From a checkpoint of a small transformer trained on Wikipedia: 8 layers, 20.5M parameters.
Each number is 200 + 30 x the weight over its row's rms, rounded and kept within 0 to 999. Layers, rows and columns count from 0. The size before them is the row's rms in percent of the matrix's.

# up: layer 4 MLP up, 1024x384, rms 0.0399, rows 635-669, columns 256-319
# down: layer 4 MLP down (transposed), 1024x384, rms 0.0386, rows 635-669, columns 256-319
# gate: layer 4 MLP gate, 1024x384, rms 0.0405, rows 636-670, columns 256-319
up635,097,190,233,229,166,234,165,183,179,190,191,194,220,171,247,215,254,198,166,187,222,173,186,179,203,176,174,152,206,156,229,137,193,221,255,185,178,170,161,249,125,183,253,207,158,238,156,181,222,197,218,170,229,182,223,194,166,196,244,197,187,263,211,202,154
down635,097,178,212,181,195,181,180,179,145,268,243,240,165,162,181,202,175,168,190,226,205,213,198,206,177,188,221,181,257,229,212,229,165,192,212,204,139,195,212,184,187,219,190,210,218,182,154,179,236,267,194,215,188,219,242,213,215,215,195,127,165,191,211,240,193
gate636,095,162,207,170,200,196,254,214,188,198,143,192,204,208,238,217,157,220,230,198,227,200,190,251,200,220,192,227,194,144,213,241,212,131,156,177,266,227,208,238,162,189,192,199,216,241,222,185,255,216,203,186,203,159,166,210,163,200,151,157,145,189,161,255,210
up636,090,199,221,196,205,178,173,170,159,170,149,227,163,253,189,237,175,209,186,231,165,204,199,189,194,201,231,210,172,192,240,196,181,202,165,191,163,215,220,187,233,176,213,144,220,194,188,195,209,165,200,207,241,218,188,152,192,175,218,226,224,166,217,236,174
down636,092,177,212,210,206,163,209,213,221,156,224,155,167,206,179,191,252,230,212,186,230,202,223,194,209,196,181,216,245,204,192,200,184,202,250,209,236,228,184,203,194,192,231,245,201,182,195,206,189,194,226,206,184,222,217,184,168,239,172,251,178,227,227,157,165
gate637,101,175,137,208,254,200,218,189,187,249,182,155,221,208,189,217,208,166,172,207,182,282,222,248,216,183,169,213,148,198,222,175,185,176,214,167,217,178,179,184,191,194,239,193,202,214,176,154,177,175,268,186,213,212,217,221,260,235,209,251,219,219,231,214,169
up637,099,209,254,217,197,212,201,216,164,238,198,203,187,146,236,228,151,196,192,133,171,192,182,209,173,172,153,215,255,234,167,186,184,212,205,181,242,213,180,176,207,175,218,197,238,221,244,149,193,201,199,200,201,181,168,210,178,170,225,183,284,202,145,214,177
down637,103,141,173,170,164,217,149,185,214,185,213,202,255,243,165,148,221,222,213,228,204,169,201,167,192,147,214,147,144,225,192,203,165,181,156,179,191,210,232,215,191,230,210,205,132,152,217,239,267,200,172,224,212,173,214,237,162,256,258,204,240,241,182,227,196
gate638,106,196,178,185,191,169,222,172,190,210,198,165,160,206,161,217,173,215,210,197,224,255,219,229,226,212,200,218,219,225,204,224,147,245,236,217,189,157,194,195,196,155,245,216,174,216,227,176,185,129,210,180,199,203,206,179,157,231,187,226,234,214,216,176,210
up638,113,181,222,171,232,132,215,223,198,273,232,182,185,201,224,228,187,148,151,192,201,240,176,145,195,207,176,185,204,185,175,175,162,240,162,206,248,268,158,210,186,175,207,177,196,214,143,185,196,219,202,235,177,205,193,185,181,182,240,171,224,204,241,209,194
down638,109,216,217,219,206,140,213,220,203,199,218,192,203,188,168,163,221,203,184,203,255,235,166,216,206,213,195,180,167,226,190,198,155,190,219,183,198,207,193,209,230,156,222,187,174,171,188,170,217,193,235,241,206,160,204,184,248,227,182,182,190,234,179,195,193
gate639,102,213,189,184,193,234,216,144,192,218,162,210,142,235,186,252,219,187,191,242,197,233,224,175,186,207,276,220,221,239,223,215,233,182,177,152,266,170,198,219,178,205,175,180,150,206,211,177,209,185,185,269,155,145,191,199,222,225,182,176,242,175,229,202,191
up639,102,186,175,242,197,226,219,191,236,172,196,217,208,204,184,238,159,204,174,228,277,228,166,217,172,196,212,207,240,224,208,182,188,159,174,193,192,194,207,129,199,179,194,220,118,227,216,204,197,211,217,167,224,241,210,217,261,163,171,194,193,152,214,174,213
down639,102,230,200,204,204,201,160,243,193,196,135,144,167,179,204,219,220,170,196,197,203,207,184,174,190,165,168,229,190,247,208,172,181,168,214,175,177,162,197,193,155,151,191,180,185,183,268,225,202,155,170,153,168,194,183,238,263,107,194,185,225,164,191,231,182
gate640,100,202,202,221,208,186,171,210,202,236,194,190,218,227,182,211,202,183,196,185,139,189,211,188,202,167,249,237,162,178,210,239,197,222,196,150,214,174,214,192,219,174,206,197,168,200,198,154,199,233,136,185,227,178,240,159,189,213,217,212,172,227,177,163,187
up640,098,232,213,170,259,178,188,209,180,173,194,217,217,173,228,152,183,203,219,188,258,225,183,186,233,205,223,193,203,222,156,271,228,192,192,175,158,221,154,221,187,199,184,221,168,163,212,172,139,160,192,201,151,246,212,216,146,211,227,246,204,196,243,218,169
down640,091,190,214,156,172,247,140,280,159,142,214,201,202,175,172,230,178,211,199,177,213,200,186,191,200,231,187,176,261,236,179,204,209,222,201,174,158,140,243,175,164,241,187,197,152,215,207,196,237,204,213,223,247,188,192,234,251,194,211,170,228,156,211,208,235
gate641,100,241,224,209,199,189,133,171,192,177,168,238,196,152,167,221,212,202,200,234,224,154,264,196,172,190,175,201,136,208,195,194,203,221,188,211,198,205,176,152,225,171,177,193,149,245,150,161,194,215,231,176,245,203,255,187,158,207,164,178,209,237,230,210,207
up641,101,200,183,183,209,213,231,217,200,203,146,196,145,203,181,230,218,207,185,199,232,190,227,229,242,140,174,206,173,214,252,230,231,196,199,209,196,191,205,226,268,213,206,262,199,215,188,179,153,187,246,183,231,183,231,147,181,198,217,204,193,189,153,209,167
down641,099,205,250,272,234,268,182,209,266,207,200,173,206,180,238,189,228,205,189,219,178,187,231,182,229,178,186,195,175,162,203,251,238,184,237,206,192,242,237,205,175,189,220,184,225,183,222,160,144,155,172,180,221,208,173,203,176,200,181,239,186,160,238,180,179
gate642,104,226,193,196,199,254,211,255,210,224,158,158,172,188,141,211,232,179,214,238,207,232,169,198,177,148,219,181,180,180,208,199,144,207,192,183,210,170,188,226,199,191,191,157,151,234,203,229,181,189,190,194,228,216,174,178,217,194,227,197,172,273,247,155,223
up642,108,238,204,183,264,189,222,151,224,194,220,225,213,170,197,191,195,196,168,215,209,267,232,187,216,179,228,158,197,143,214,147,144,219,206,178,190,217,183,176,192,208,191,196,167,172,198,183,198,185,172,192,226,176,277,179,193,206,188,172,185,248,211,160,194
down642,108,238,157,242,208,173,169,193,206,238,208,150,213,134,235,165,239,206,181,247,198,186,216,224,219,224,239,164,184,220,171,165,218,245,180,203,203,124,184,182,204,218,200,245,236,201,206,163,208,228,173,178,188,188,163,218,133,260,206,207,201,218,183,126,163
gate643,095,233,162,262,187,229,169,235,179,261,236,229,172,176,181,224,226,162,219,200,187,121,180,223,183,221,154,218,195,196,253,189,175,175,217,213,217,216,255,204,242,161,171,193,176,173,222,143,211,224,174,205,230,177,196,145,199,247,170,217,195,191,217,160,278
up643,092,192,197,209,138,200,196,218,144,202,277,218,239,237,210,184,222,152,208,170,194,240,224,173,211,138,174,231,209,165,171,233,197,199,223,185,171,200,166,221,190,212,251,172,214,206,163,238,231,170,183,193,187,208,253,193,178,203,187,203,212,197,261,239,173
down643,091,186,195,194,277,232,197,232,179,192,211,204,170,237,243,224,215,211,193,273,184,193,165,203,213,259,185,205,181,167,201,187,171,190,252,178,217,208,180,162,237,244,193,202,227,204,261,221,213,192,195,238,238,118,134,234,220,319,178,249,201,246,153,208,209
gate644,099,209,185,200,167,242,179,205,214,243,226,241,199,209,204,198,224,214,208,209,225,179,183,245,222,136,236,236,211,195,190,228,170,199,233,161,180,221,241,229,187,179,155,179,192,167,196,210,223,145,213,204,204,220,207,232,168,212,149,236,210,183,197,173,247
up644,099,239,191,172,146,202,194,169,168,232,220,236,220,247,177,192,157,211,231,181,247,166,212,192,165,183,201,201,205,203,215,254,197,161,194,188,185,189,228,248,213,189,192,183,175,148,222,193,265,166,196,180,203,246,193,204,227,206,161,213,278,271,226,246,203
down644,101,167,246,219,238,208,162,226,168,210,238,183,157,171,204,183,241,180,173,179,207,208,199,194,173,178,141,221,192,240,180,205,211,209,127,206,148,178,180,230,171,211,224,230,156,163,128,190,206,148,202,202,219,220,215,221,156,158,241,215,207,215,204,193,260
gate645,102,204,212,216,214,229,157,225,155,202,217,182,164,171,246,193,170,234,170,189,217,191,211,184,178,177,159,217,221,189,208,160,219,191,232,202,238,203,227,230,230,201,161,171,166,211,222,197,182,203,249,229,211,212,195,184,180,212,237,215,202,259,226,193,232
up645,105,223,159,227,138,256,170,202,211,168,193,226,195,181,165,168,231,228,227,192,204,184,217,187,189,180,245,253,188,226,219,176,195,140,184,236,165,223,248,186,185,186,195,171,234,230,188,165,182,167,149,199,161,238,196,234,250,182,224,206,233,216,208,196,161
down645,103,206,236,187,176,164,237,224,139,213,200,209,197,182,220,165,261,222,191,184,174,187,196,251,220,188,259,200,252,223,230,194,128,174,225,231,220,207,188,170,176,168,183,220,174,168,167,248,173,202,186,137,183,205,240,173,262,278,207,278,173,138,183,161,148
gate646,100,236,213,194,188,208,204,220,158,200,233,124,195,220,197,200,225,204,267,207,210,231,234,149,171,165,213,228,226,223,189,194,197,247,162,184,219,204,193,236,247,185,176,203,239,239,165,191,171,226,159,210,179,162,255,227,200,220,243,195,168,236,192,178,206
up646,102,170,241,212,199,208,234,137,198,164,164,248,197,225,217,216,188,178,233,164,211,199,219,176,188,191,202,217,217,167,201,210,254,185,199,158,167,240,219,177,173,232,217,218,193,222,220,203,187,198,224,145,214,182,205,209,178,184,212,205,184,172,190,150,149
down646,099,190,166,269,161,224,186,223,216,168,196,146,244,182,219,134,210,231,158,218,127,214,177,185,206,177,133,228,207,189,175,214,177,170,219,183,206,233,198,212,143,165,215,247,223,155,209,211,205,208,285,195,197,201,205,219,204,213,178,236,183,160,173,210,211
gate647,094,208,175,223,198,208,198,163,177,221,191,202,142,154,174,202,180,242,223,188,168,185,213,241,187,192,196,179,243,222,254,167,200,244,209,218,205,240,186,205,218,257,189,162,200,229,177,188,229,158,219,201,198,216,239,178,130,230,202,178,204,186,201,242,183
up647,092,221,191,167,213,216,194,185,217,212,191,223,200,198,192,149,147,184,197,235,176,165,217,204,204,174,161,150,186,170,205,192,186,247,138,197,252,227,207,208,204,181,195,175,202,223,130,182,201,196,208,194,179,195,248,174,190,229,195,257,181,234,212,257,197
down647,094,222,236,172,136,180,212,176,255,151,167,218,181,211,186,199,144,203,214,118,205,225,215,230,223,194,161,245,186,244,216,194,225,197,191,184,192,177,227,137,160,165,225,207,231,190,177,172,233,218,195,185,187,236,226,151,180,285,249,173,175,266,213,257,205
gate648,092,216,175,253,230,173,173,198,206,236,200,184,206,248,175,223,221,163,204,172,190,201,253,178,214,224,178,211,222,247,271,223,193,168,193,227,217,206,116,188,182,153,156,193,187,197,198,245,200,184,149,237,141,198,210,165,178,186,185,211,229,208,179,179,208
up648,087,199,223,205,183,222,190,186,213,187,189,201,221,210,206,219,248,185,213,223,219,194,182,199,168,222,236,218,154,201,214,223,145,199,214,229,206,150,178,223,236,181,240,207,181,197,222,155,192,229,187,175,206,162,239,227,198,200,154,191,202,142,209,212,155
down648,088,172,246,206,171,160,211,196,228,197,221,182,202,179,152,192,195,210,225,216,129,163,212,205,256,185,187,253,171,183,214,199,221,171,197,200,189,143,191,188,242,196,215,212,238,224,202,228,217,193,237,185,198,234,166,151,202,144,161,242,223,272,194,178,206
gate649,103,211,165,179,225,182,199,148,137,202,200,173,186,177,228,211,185,148,216,189,214,230,223,227,172,164,169,192,176,218,214,179,204,253,176,180,230,249,209,179,178,227,200,167,231,168,250,220,233,210,153,227,152,177,154,204,187,236,170,166,272,225,186,252,203
up649,105,193,228,180,211,228,239,182,243,182,201,218,200,210,208,248,236,226,224,196,255,182,199,127,165,215,258,261,258,223,182,167,150,199,201,218,209,179,192,200,159,185,189,261,191,202,272,185,193,171,205,206,176,202,239,219,151,194,175,189,172,141,225,178,198
down649,101,271,173,201,206,210,237,178,126,218,203,219,247,181,201,155,161,136,215,170,160,204,211,194,211,201,170,216,176,240,186,148,197,221,222,234,229,273,197,209,155,133,169,191,163,197,153,184,243,222,219,191,140,196,226,168,234,150,251,213,143,267,209,179,172
gate650,098,203,196,207,148,249,131,237,172,176,168,171,171,181,173,182,177,251,177,183,213,217,207,208,191,201,167,153,233,224,240,203,237,207,189,173,216,216,204,214,190,174,199,182,224,194,208,207,200,181,185,233,179,168,140,255,196,192,199,223,240,210,252,221,188
up650,097,192,196,107,228,161,222,232,204,249,184,207,183,165,158,202,142,176,191,224,243,244,233,177,152,173,152,191,236,248,201,181,217,236,102,190,246,220,193,191,228,156,213,139,147,220,158,192,213,172,208,194,251,190,169,181,230,195,199,153,180,215,212,199,219
down650,097,195,215,160,215,217,189,231,203,168,212,200,204,210,223,233,184,242,214,236,221,188,167,165,244,214,201,211,215,244,237,218,243,211,167,222,197,216,185,196,214,226,203,249,233,202,136,212,169,208,150,201,239,175,198,237,165,198,182,142,222,170,210,210,206
gate651,093,221,260,215,172,175,172,207,184,225,241,192,197,203,189,143,175,255,259,236,217,170,231,153,228,209,197,239,256,210,218,216,231,166,188,191,224,194,226,187,214,182,146,186,190,213,184,236,221,208,238,202,210,146,217,214,244,187,261,208,212,140,218,210,165
up651,090,221,133,204,208,255,195,186,211,111,194,164,189,199,256,183,202,195,168,188,151,192,223,154,268,189,210,244,230,171,234,183,201,258,247,194,180,199,185,198,146,223,171,161,158,192,191,166,174,171,196,270,147,221,183,253,172,235,275,202,224,190,223,239,175
down651,092,208,191,176,213,220,190,250,178,259,208,179,164,141,201,201,203,184,234,186,264,181,202,157,221,213,204,249,208,215,223,186,225,180,234,200,168,164,210,140,201,182,179,202,194,187,183,231,208,218,171,233,186,182,242,140,175,240,156,193,191,207,266,195,183
gate652,100,174,227,189,233,236,173,159,167,245,168,163,163,187,157,223,147,206,135,198,182,229,201,207,194,166,166,230,179,231,228,213,185,190,170,205,206,167,211,216,176,138,139,180,193,168,243,159,181,148,207,203,229,163,178,195,154,193,168,236,247,202,176,229,220
up652,098,181,188,190,172,249,197,193,238,197,191,232,182,178,209,237,149,244,228,192,168,153,221,202,184,141,185,164,166,197,211,154,236,187,229,235,170,228,249,181,197,175,185,214,223,231,181,244,224,203,199,180,211,192,140,195,193,163,213,198,194,180,195,165,195
down652,098,184,215,186,152,206,221,198,208,209,217,171,218,183,205,207,226,202,192,155,197,231,190,205,213,161,229,210,225,151,193,187,208,199,209,153,208,130,172,198,168,258,180,234,203,240,126,229,233,208,222,169,203,178,170,261,193,184,175,233,152,208,194,176,210
gate653,106,215,166,229,205,249,149,181,268,245,184,190,169,206,241,182,241,172,217,235,189,211,226,233,238,187,154,185,219,194,239,208,201,225,167,186,232,164,245,191,192,246,168,218,244,185,185,192,199,171,205,228,197,222,203,212,111,228,163,186,175,148,195,169,203
up653,109,192,111,139,219,203,202,212,210,225,183,170,177,160,209,195,205,194,184,212,216,193,228,257,195,225,226,245,232,189,181,196,220,164,158,219,235,141,216,159,212,208,146,201,189,184,184,275,238,240,199,204,233,247,189,221,175,239,217,132,213,202,198,218,200
down653,110,188,185,153,171,130,239,222,203,241,220,186,235,215,178,238,218,213,155,213,200,108,256,239,111,220,178,175,203,233,219,126,232,190,191,195,185,192,193,181,200,274,179,151,171,163,204,187,217,180,209,217,171,237,212,218,193,182,207,200,200,164,196,256,192
gate654,094,213,153,232,204,197,176,175,221,277,204,217,182,234,204,273,165,163,189,166,182,183,195,236,256,165,216,146,219,150,230,210,202,209,185,136,253,188,220,166,182,157,233,251,171,197,270,221,185,204,211,150,211,194,211,244,175,237,213,203,214,223,190,195,198
up654,093,176,208,263,205,231,232,262,225,209,248,210,209,169,150,178,207,227,232,188,167,222,261,206,261,246,212,207,172,190,164,228,198,246,249,206,186,190,237,187,220,217,171,187,216,223,152,161,196,128,213,210,216,193,208,185,192,170,166,191,251,164,160,193,173
down654,093,171,167,211,169,201,194,135,131,233,225,205,184,266,220,147,133,219,207,143,209,192,177,197,196,233,200,210,196,229,218,173,208,173,245,196,150,180,195,184,208,160,208,250,196,225,258,165,158,137,225,210,214,223,225,212,235,208,195,195,182,223,176,227,253
gate655,100,211,201,180,168,223,195,228,180,217,206,176,196,153,234,179,185,198,157,188,167,157,204,235,222,161,182,149,196,155,207,193,149,239,217,212,163,173,217,182,130,181,197,189,181,215,217,203,209,186,207,232,179,215,170,182,180,222,222,179,170,286,199,225,175
up655,100,183,185,219,189,216,169,178,166,250,200,247,161,228,277,191,267,189,202,237,160,150,202,215,237,209,219,167,215,208,221,238,151,181,227,176,249,173,185,203,193,190,182,192,177,209,172,172,160,176,207,197,173,238,226,238,215,251,222,196,217,240,232,196,213
down655,099,179,227,192,214,195,238,175,171,234,215,185,186,234,215,215,193,204,221,188,139,193,212,212,243,187,225,222,211,209,182,181,177,218,181,197,212,203,209,265,281,232,250,241,218,224,170,205,191,256,169,184,195,170,221,161,137,187,168,210,155,171,213,203,186
gate656,103,171,150,235,210,246,221,193,151,202,211,212,204,216,240,210,216,181,184,176,178,213,136,218,224,197,166,160,188,257,211,199,166,233,231,151,160,156,198,186,241,201,182,190,191,240,217,156,172,210,210,226,253,187,237,174,183,179,165,233,254,205,219,218,230
up656,105,227,256,240,194,200,205,196,231,167,123,203,166,159,201,195,232,232,219,206,223,203,176,169,201,211,173,223,232,186,165,166,210,213,199,197,210,204,199,191,170,204,263,226,213,202,190,168,228,231,169,195,149,150,158,179,167,162,285,222,151,236,228,199,218
down656,104,259,216,244,232,143,158,205,190,164,174,223,201,207,215,175,246,238,198,237,199,264,216,228,181,234,232,191,201,206,196,162,169,231,174,207,168,249,189,249,212,193,186,185,124,190,211,159,213,164,186,201,226,169,194,175,199,202,239,206,204,169,267,169,213
gate657,098,188,159,200,194,215,176,191,236,215,218,161,189,220,178,262,156,211,199,151,261,170,227,192,214,189,179,222,169,197,278,213,221,189,213,206,200,244,267,174,177,137,169,206,219,234,166,187,237,191,172,207,195,159,213,186,186,244,203,189,192,234,135,214,219
up657,094,231,256,197,211,230,199,197,225,242,191,193,199,161,207,175,204,212,161,211,172,218,146,215,170,216,169,185,194,232,229,197,119,240,182,185,189,201,171,146,252,154,227,171,228,191,171,214,218,198,197,239,187,187,196,162,246,174,234,197,186,202,233,215,199
down657,097,143,186,225,154,205,142,184,184,207,189,219,193,249,227,214,240,237,258,233,195,190,231,214,179,207,193,259,143,227,173,159,197,190,208,181,185,158,219,230,192,252,214,189,187,162,247,190,180,224,185,191,205,254,213,215,197,216,248,244,224,239,187,164,223
gate658,091,212,208,221,246,252,233,195,180,239,191,166,154,233,186,185,212,267,150,182,247,242,196,184,203,196,226,251,188,237,229,177,211,185,222,212,196,165,203,175,199,156,198,203,230,205,229,203,213,209,146,179,165,233,208,216,227,181,250,221,173,171,219,240,173
up658,088,253,236,187,125,161,211,205,168,215,216,196,184,171,194,220,249,176,234,193,165,225,269,198,133,220,189,202,199,172,174,256,210,181,197,164,220,221,186,240,210,181,181,219,208,169,192,195,219,166,249,201,286,147,179,127,213,153,245,201,196,146,187,233,208
down658,091,219,180,160,233,189,184,218,208,159,221,199,134,193,178,184,143,212,181,228,157,215,222,166,172,183,145,164,224,224,224,147,185,225,142,227,197,231,221,192,208,193,255,189,182,207,151,182,204,211,193,215,236,195,214,181,216,279,184,187,227,196,189,187,223
gate659,094,251,193,158,192,195,176,162,188,159,183,184,148,216,159,198,149,180,172,261,191,194,191,147,256,231,210,185,202,213,218,136,211,215,231,211,143,182,198,153,213,211,242,223,217,184,206,220,227,165,218,174,182,222,236,187,197,175,266,233,194,203,219,203,185
up659,090,202,209,252,176,245,187,213,226,225,197,172,176,188,212,229,196,131,187,226,152,229,171,185,208,237,187,180,222,243,227,180,186,211,196,217,198,143,236,205,264,214,186,190,228,229,169,179,220,247,183,205,225,162,118,204,202,188,218,192,214,215,226,198,205
down659,094,198,222,137,213,204,195,236,201,151,224,177,219,210,247,187,197,209,223,243,236,130,187,144,174,237,249,201,194,245,234,219,264,225,177,230,153,162,189,194,215,194,169,186,223,222,184,186,212,180,258,269,207,174,193,183,211,130,175,193,182,224,164,208,210
gate660,105,219,176,199,196,160,187,189,173,217,198,211,207,186,198,201,219,168,191,236,167,166,243,232,152,126,186,161,206,206,204,166,232,205,176,202,196,205,189,153,197,251,214,216,201,204,177,174,178,239,222,173,178,163,216,213,192,199,213,244,161,250,242,225,246
up660,106,229,271,165,196,197,248,226,191,216,185,165,197,181,205,185,198,176,284,168,199,260,216,176,176,198,151,209,130,207,175,199,186,181,171,193,164,187,248,195,159,249,182,144,226,253,234,230,250,192,168,217,218,214,185,261,226,188,205,223,168,181,172,231,223
down660,105,146,189,225,202,188,184,194,223,240,184,255,191,234,163,187,230,217,171,232,193,204,145,166,224,178,204,210,242,177,227,285,197,266,209,220,207,152,211,175,176,185,253,200,186,172,180,214,171,228,210,248,189,227,153,149,174,268,138,225,207,192,245,219,202
gate661,101,210,199,188,147,214,216,156,263,171,184,189,218,176,222,175,154,161,209,160,269,131,209,231,187,220,195,223,157,190,217,124,218,180,162,166,224,254,203,231,163,237,225,220,150,221,190,204,194,175,187,182,249,131,174,254,204,216,158,184,186,246,230,254,185
up661,100,206,227,151,200,167,160,198,130,223,210,207,178,204,209,175,188,195,172,175,219,217,243,199,214,217,222,143,234,219,227,208,198,166,200,149,185,175,203,224,248,161,201,249,164,245,197,227,267,217,186,146,202,216,210,187,180,148,175,199,212,233,207,178,193
down661,102,197,251,198,233,270,199,211,186,214,198,202,205,212,209,239,212,189,196,207,216,173,173,200,195,166,247,140,219,202,172,185,218,180,131,225,226,239,255,194,163,160,201,165,198,201,218,220,168,164,216,181,176,237,242,133,213,237,160,188,234,231,151,210,196
gate662,102,173,174,205,225,215,193,229,167,195,196,240,177,208,180,199,185,192,165,169,234,226,224,185,193,221,154,201,208,159,180,152,186,242,198,219,269,159,212,213,203,215,224,181,204,203,197,193,185,213,232,205,209,176,170,207,211,199,178,239,183,214,228,143,189
up662,103,241,153,298,232,149,205,231,204,133,206,177,194,210,186,236,221,215,126,236,176,244,207,145,228,187,190,227,207,155,196,203,186,212,216,216,201,155,217,263,240,232,215,134,176,200,177,182,166,159,193,186,206,194,193,190,195,216,225,237,166,229,176,228,166
down662,102,183,184,166,240,244,214,212,246,204,202,209,200,196,199,198,211,147,223,221,163,223,208,244,164,227,212,173,256,243,203,212,227,199,195,230,207,224,221,152,185,248,156,137,242,229,190,156,199,210,142,243,238,208,209,210,154,269,237,215,215,202,242,233,246
gate663,103,184,207,282,157,239,178,191,219,176,225,218,138,167,148,185,193,159,181,215,185,192,174,211,224,210,178,259,187,231,183,212,221,255,213,164,187,220,212,167,152,215,199,172,174,247,233,205,228,228,224,202,241,215,187,217,204,166,261,207,213,206,202,211,174
up663,104,184,212,179,220,202,208,228,226,227,223,173,146,196,161,190,220,217,151,219,178,180,210,210,277,241,175,125,232,237,200,184,117,188,177,167,193,200,223,176,137,174,224,261,189,172,198,223,236,199,186,233,215,148,209,212,219,190,239,210,212,214,251,253,244
down663,102,199,173,221,172,239,182,237,205,213,215,234,226,193,202,245,249,232,186,147,158,131,176,224,214,139,202,153,248,204,190,190,210,113,224,216,172,231,196,162,194,191,222,217,197,255,166,198,160,199,195,154,198,229,155,207,179,185,255,214,243,222,221,183,235
gate664,095,216,202,236,163,227,185,187,245,187,200,233,174,232,165,218,190,209,207,238,184,225,163,180,198,213,204,247,195,167,218,211,156,142,221,227,223,183,216,174,223,213,235,86,166,239,154,176,280,173,217,185,232,161,210,201,168,222,228,202,189,187,196,250,212
up664,092,182,233,196,185,205,208,177,194,126,221,214,200,203,159,132,250,188,218,150,184,205,230,192,125,162,201,213,173,168,191,195,233,181,161,224,199,171,217,160,205,207,213,177,240,172,199,187,192,221,198,200,176,204,173,198,187,212,242,231,239,174,169,202,203
down664,090,166,219,102,215,211,146,163,250,185,149,194,188,169,189,219,181,184,206,274,170,185,196,135,267,238,234,201,243,198,182,217,201,268,214,180,188,187,220,199,145,173,180,236,230,190,235,217,159,163,183,221,173,200,197,220,243,218,185,175,168,182,191,179,197
gate665,102,196,190,201,223,229,181,226,174,208,216,118,173,196,209,228,244,149,207,191,175,216,172,212,184,215,169,177,256,211,181,232,183,244,209,132,208,184,165,205,207,219,167,226,225,138,230,211,205,230,217,171,185,164,191,208,200,214,159,215,206,203,217,215,194
up665,103,185,232,197,217,148,145,181,209,240,235,172,190,208,233,219,211,185,208,246,201,167,224,184,214,182,185,220,244,240,147,232,222,131,205,180,194,215,226,166,307,187,143,174,203,191,203,198,204,167,189,217,262,167,229,194,201,206,185,179,226,113,165,217,149
down665,102,200,179,223,186,214,234,249,224,197,181,197,211,170,220,229,182,184,203,204,194,212,223,265,210,144,251,208,260,191,213,133,230,188,191,179,187,212,161,233,215,165,204,243,202,207,199,191,207,267,233,215,217,160,226,190,183,196,225,191,166,207,150,220,235
gate666,097,198,159,271,221,160,213,198,207,225,201,155,205,192,178,209,223,227,239,234,233,206,157,268,199,166,262,178,264,203,225,220,183,165,168,171,191,203,197,190,196,232,171,195,204,229,249,130,236,183,185,230,197,208,202,205,174,199,181,224,176,215,208,184,192
up666,094,184,219,180,205,171,207,274,191,231,188,254,186,261,206,223,164,183,224,256,232,101,219,180,202,178,171,189,226,227,196,188,172,154,238,202,243,213,204,186,160,203,191,148,207,256,240,174,197,215,191,226,213,241,236,269,237,217,168,202,171,274,167,221,205
down666,092,195,220,207,208,222,188,176,193,247,136,218,175,204,194,164,250,212,191,202,144,223,149,153,152,189,217,198,246,221,175,204,204,238,221,198,177,165,197,216,210,156,213,179,236,192,140,176,201,217,248,167,155,177,184,196,182,143,164,245,193,167,173,247,238
gate667,108,166,165,181,187,186,158,217,218,229,197,163,190,190,228,259,222,204,167,203,208,173,182,232,186,158,195,191,169,166,222,227,149,219,198,252,173,157,192,195,247,212,117,229,142,220,164,192,236,207,212,203,248,195,202,186,210,185,198,216,205,217,151,268,205
up667,118,184,200,192,193,230,210,212,188,186,181,226,211,238,193,252,211,178,211,247,160,171,189,235,212,165,233,207,188,156,204,245,188,219,202,178,187,209,167,157,179,236,150,217,155,106,187,175,188,168,203,162,220,253,186,217,186,188,220,221,226,186,166,162,205
down667,120,168,224,177,184,219,246,274,197,193,244,214,207,174,195,230,214,189,204,186,162,230,189,255,216,184,190,214,179,262,253,184,173,210,206,207,180,185,205,227,165,238,188,233,203,195,217,226,206,181,185,191,214,160,174,167,226,255,175,235,192,246,167,198,207
gate668,104,190,149,169,175,238,190,185,184,243,190,220,193,210,152,195,224,165,182,184,197,223,218,191,242,169,217,179,220,205,202,204,188,204,183,223,209,240,157,176,166,222,216,237,149,196,243,228,168,196,200,218,269,149,217,228,163,208,173,206,206,225,224,208,209
up668,108,182,206,180,256,208,202,181,208,221,217,217,235,192,155,217,105,245,232,210,237,179,162,198,167,217,151,214,201,244,246,164,216,231,243,180,282,184,213,198,172,229,189,201,258,159,207,189,187,177,197,183,212,190,218,240,152,200,205,214,234,210,225,221,233
down668,107,212,201,208,220,208,187,186,180,152,144,222,196,210,213,235,167,261,177,208,186,224,253,160,201,164,205,200,243,219,178,221,223,237,144,182,182,209,213,162,218,176,129,214,175,213,184,200,213,209,188,199,140,203,173,181,245,169,184,230,221,200,184,214,189
gate669,106,183,228,260,214,225,214,143,161,169,219,167,150,246,188,218,238,239,220,219,194,239,216,197,241,179,214,181,181,182,206,200,158,209,192,204,249,174,155,225,172,190,178,172,189,188,193,205,225,217,177,189,153,155,174,188,158,198,140,195,167,146,237,211,187
up669,115,204,205,135,208,201,203,162,215,242,192,188,165,146,189,260,213,174,173,211,180,175,102,233,200,248,198,209,234,215,240,254,221,209,180,161,156,239,130,215,223,198,170,262,225,159,199,167,241,157,244,170,174,229,228,205,200,182,201,134,198,198,249,246,197
down669,112,235,217,158,248,159,221,237,217,161,228,176,165,235,231,186,201,143,248,262,249,210,164,258,188,203,244,190,200,200,191,211,228,196,250,173,231,207,163,207,179,153,132,206,191,196,214,243,219,226,160,240,220,187,165,128,180,191,212,193,206,212,185,189,247
gate670,102,196,202,195,128,223,216,158,202,209,197,158,149,261,190,211,229,186,241,209,169,194,243,199,198,183,193,228,238,131,179,190,226,165,180,224,195,210,229,182,173,224,195,158,189,194,242,190,209,205,210,243,195,176,225,252,198,179,226,177,212,185,198,207,181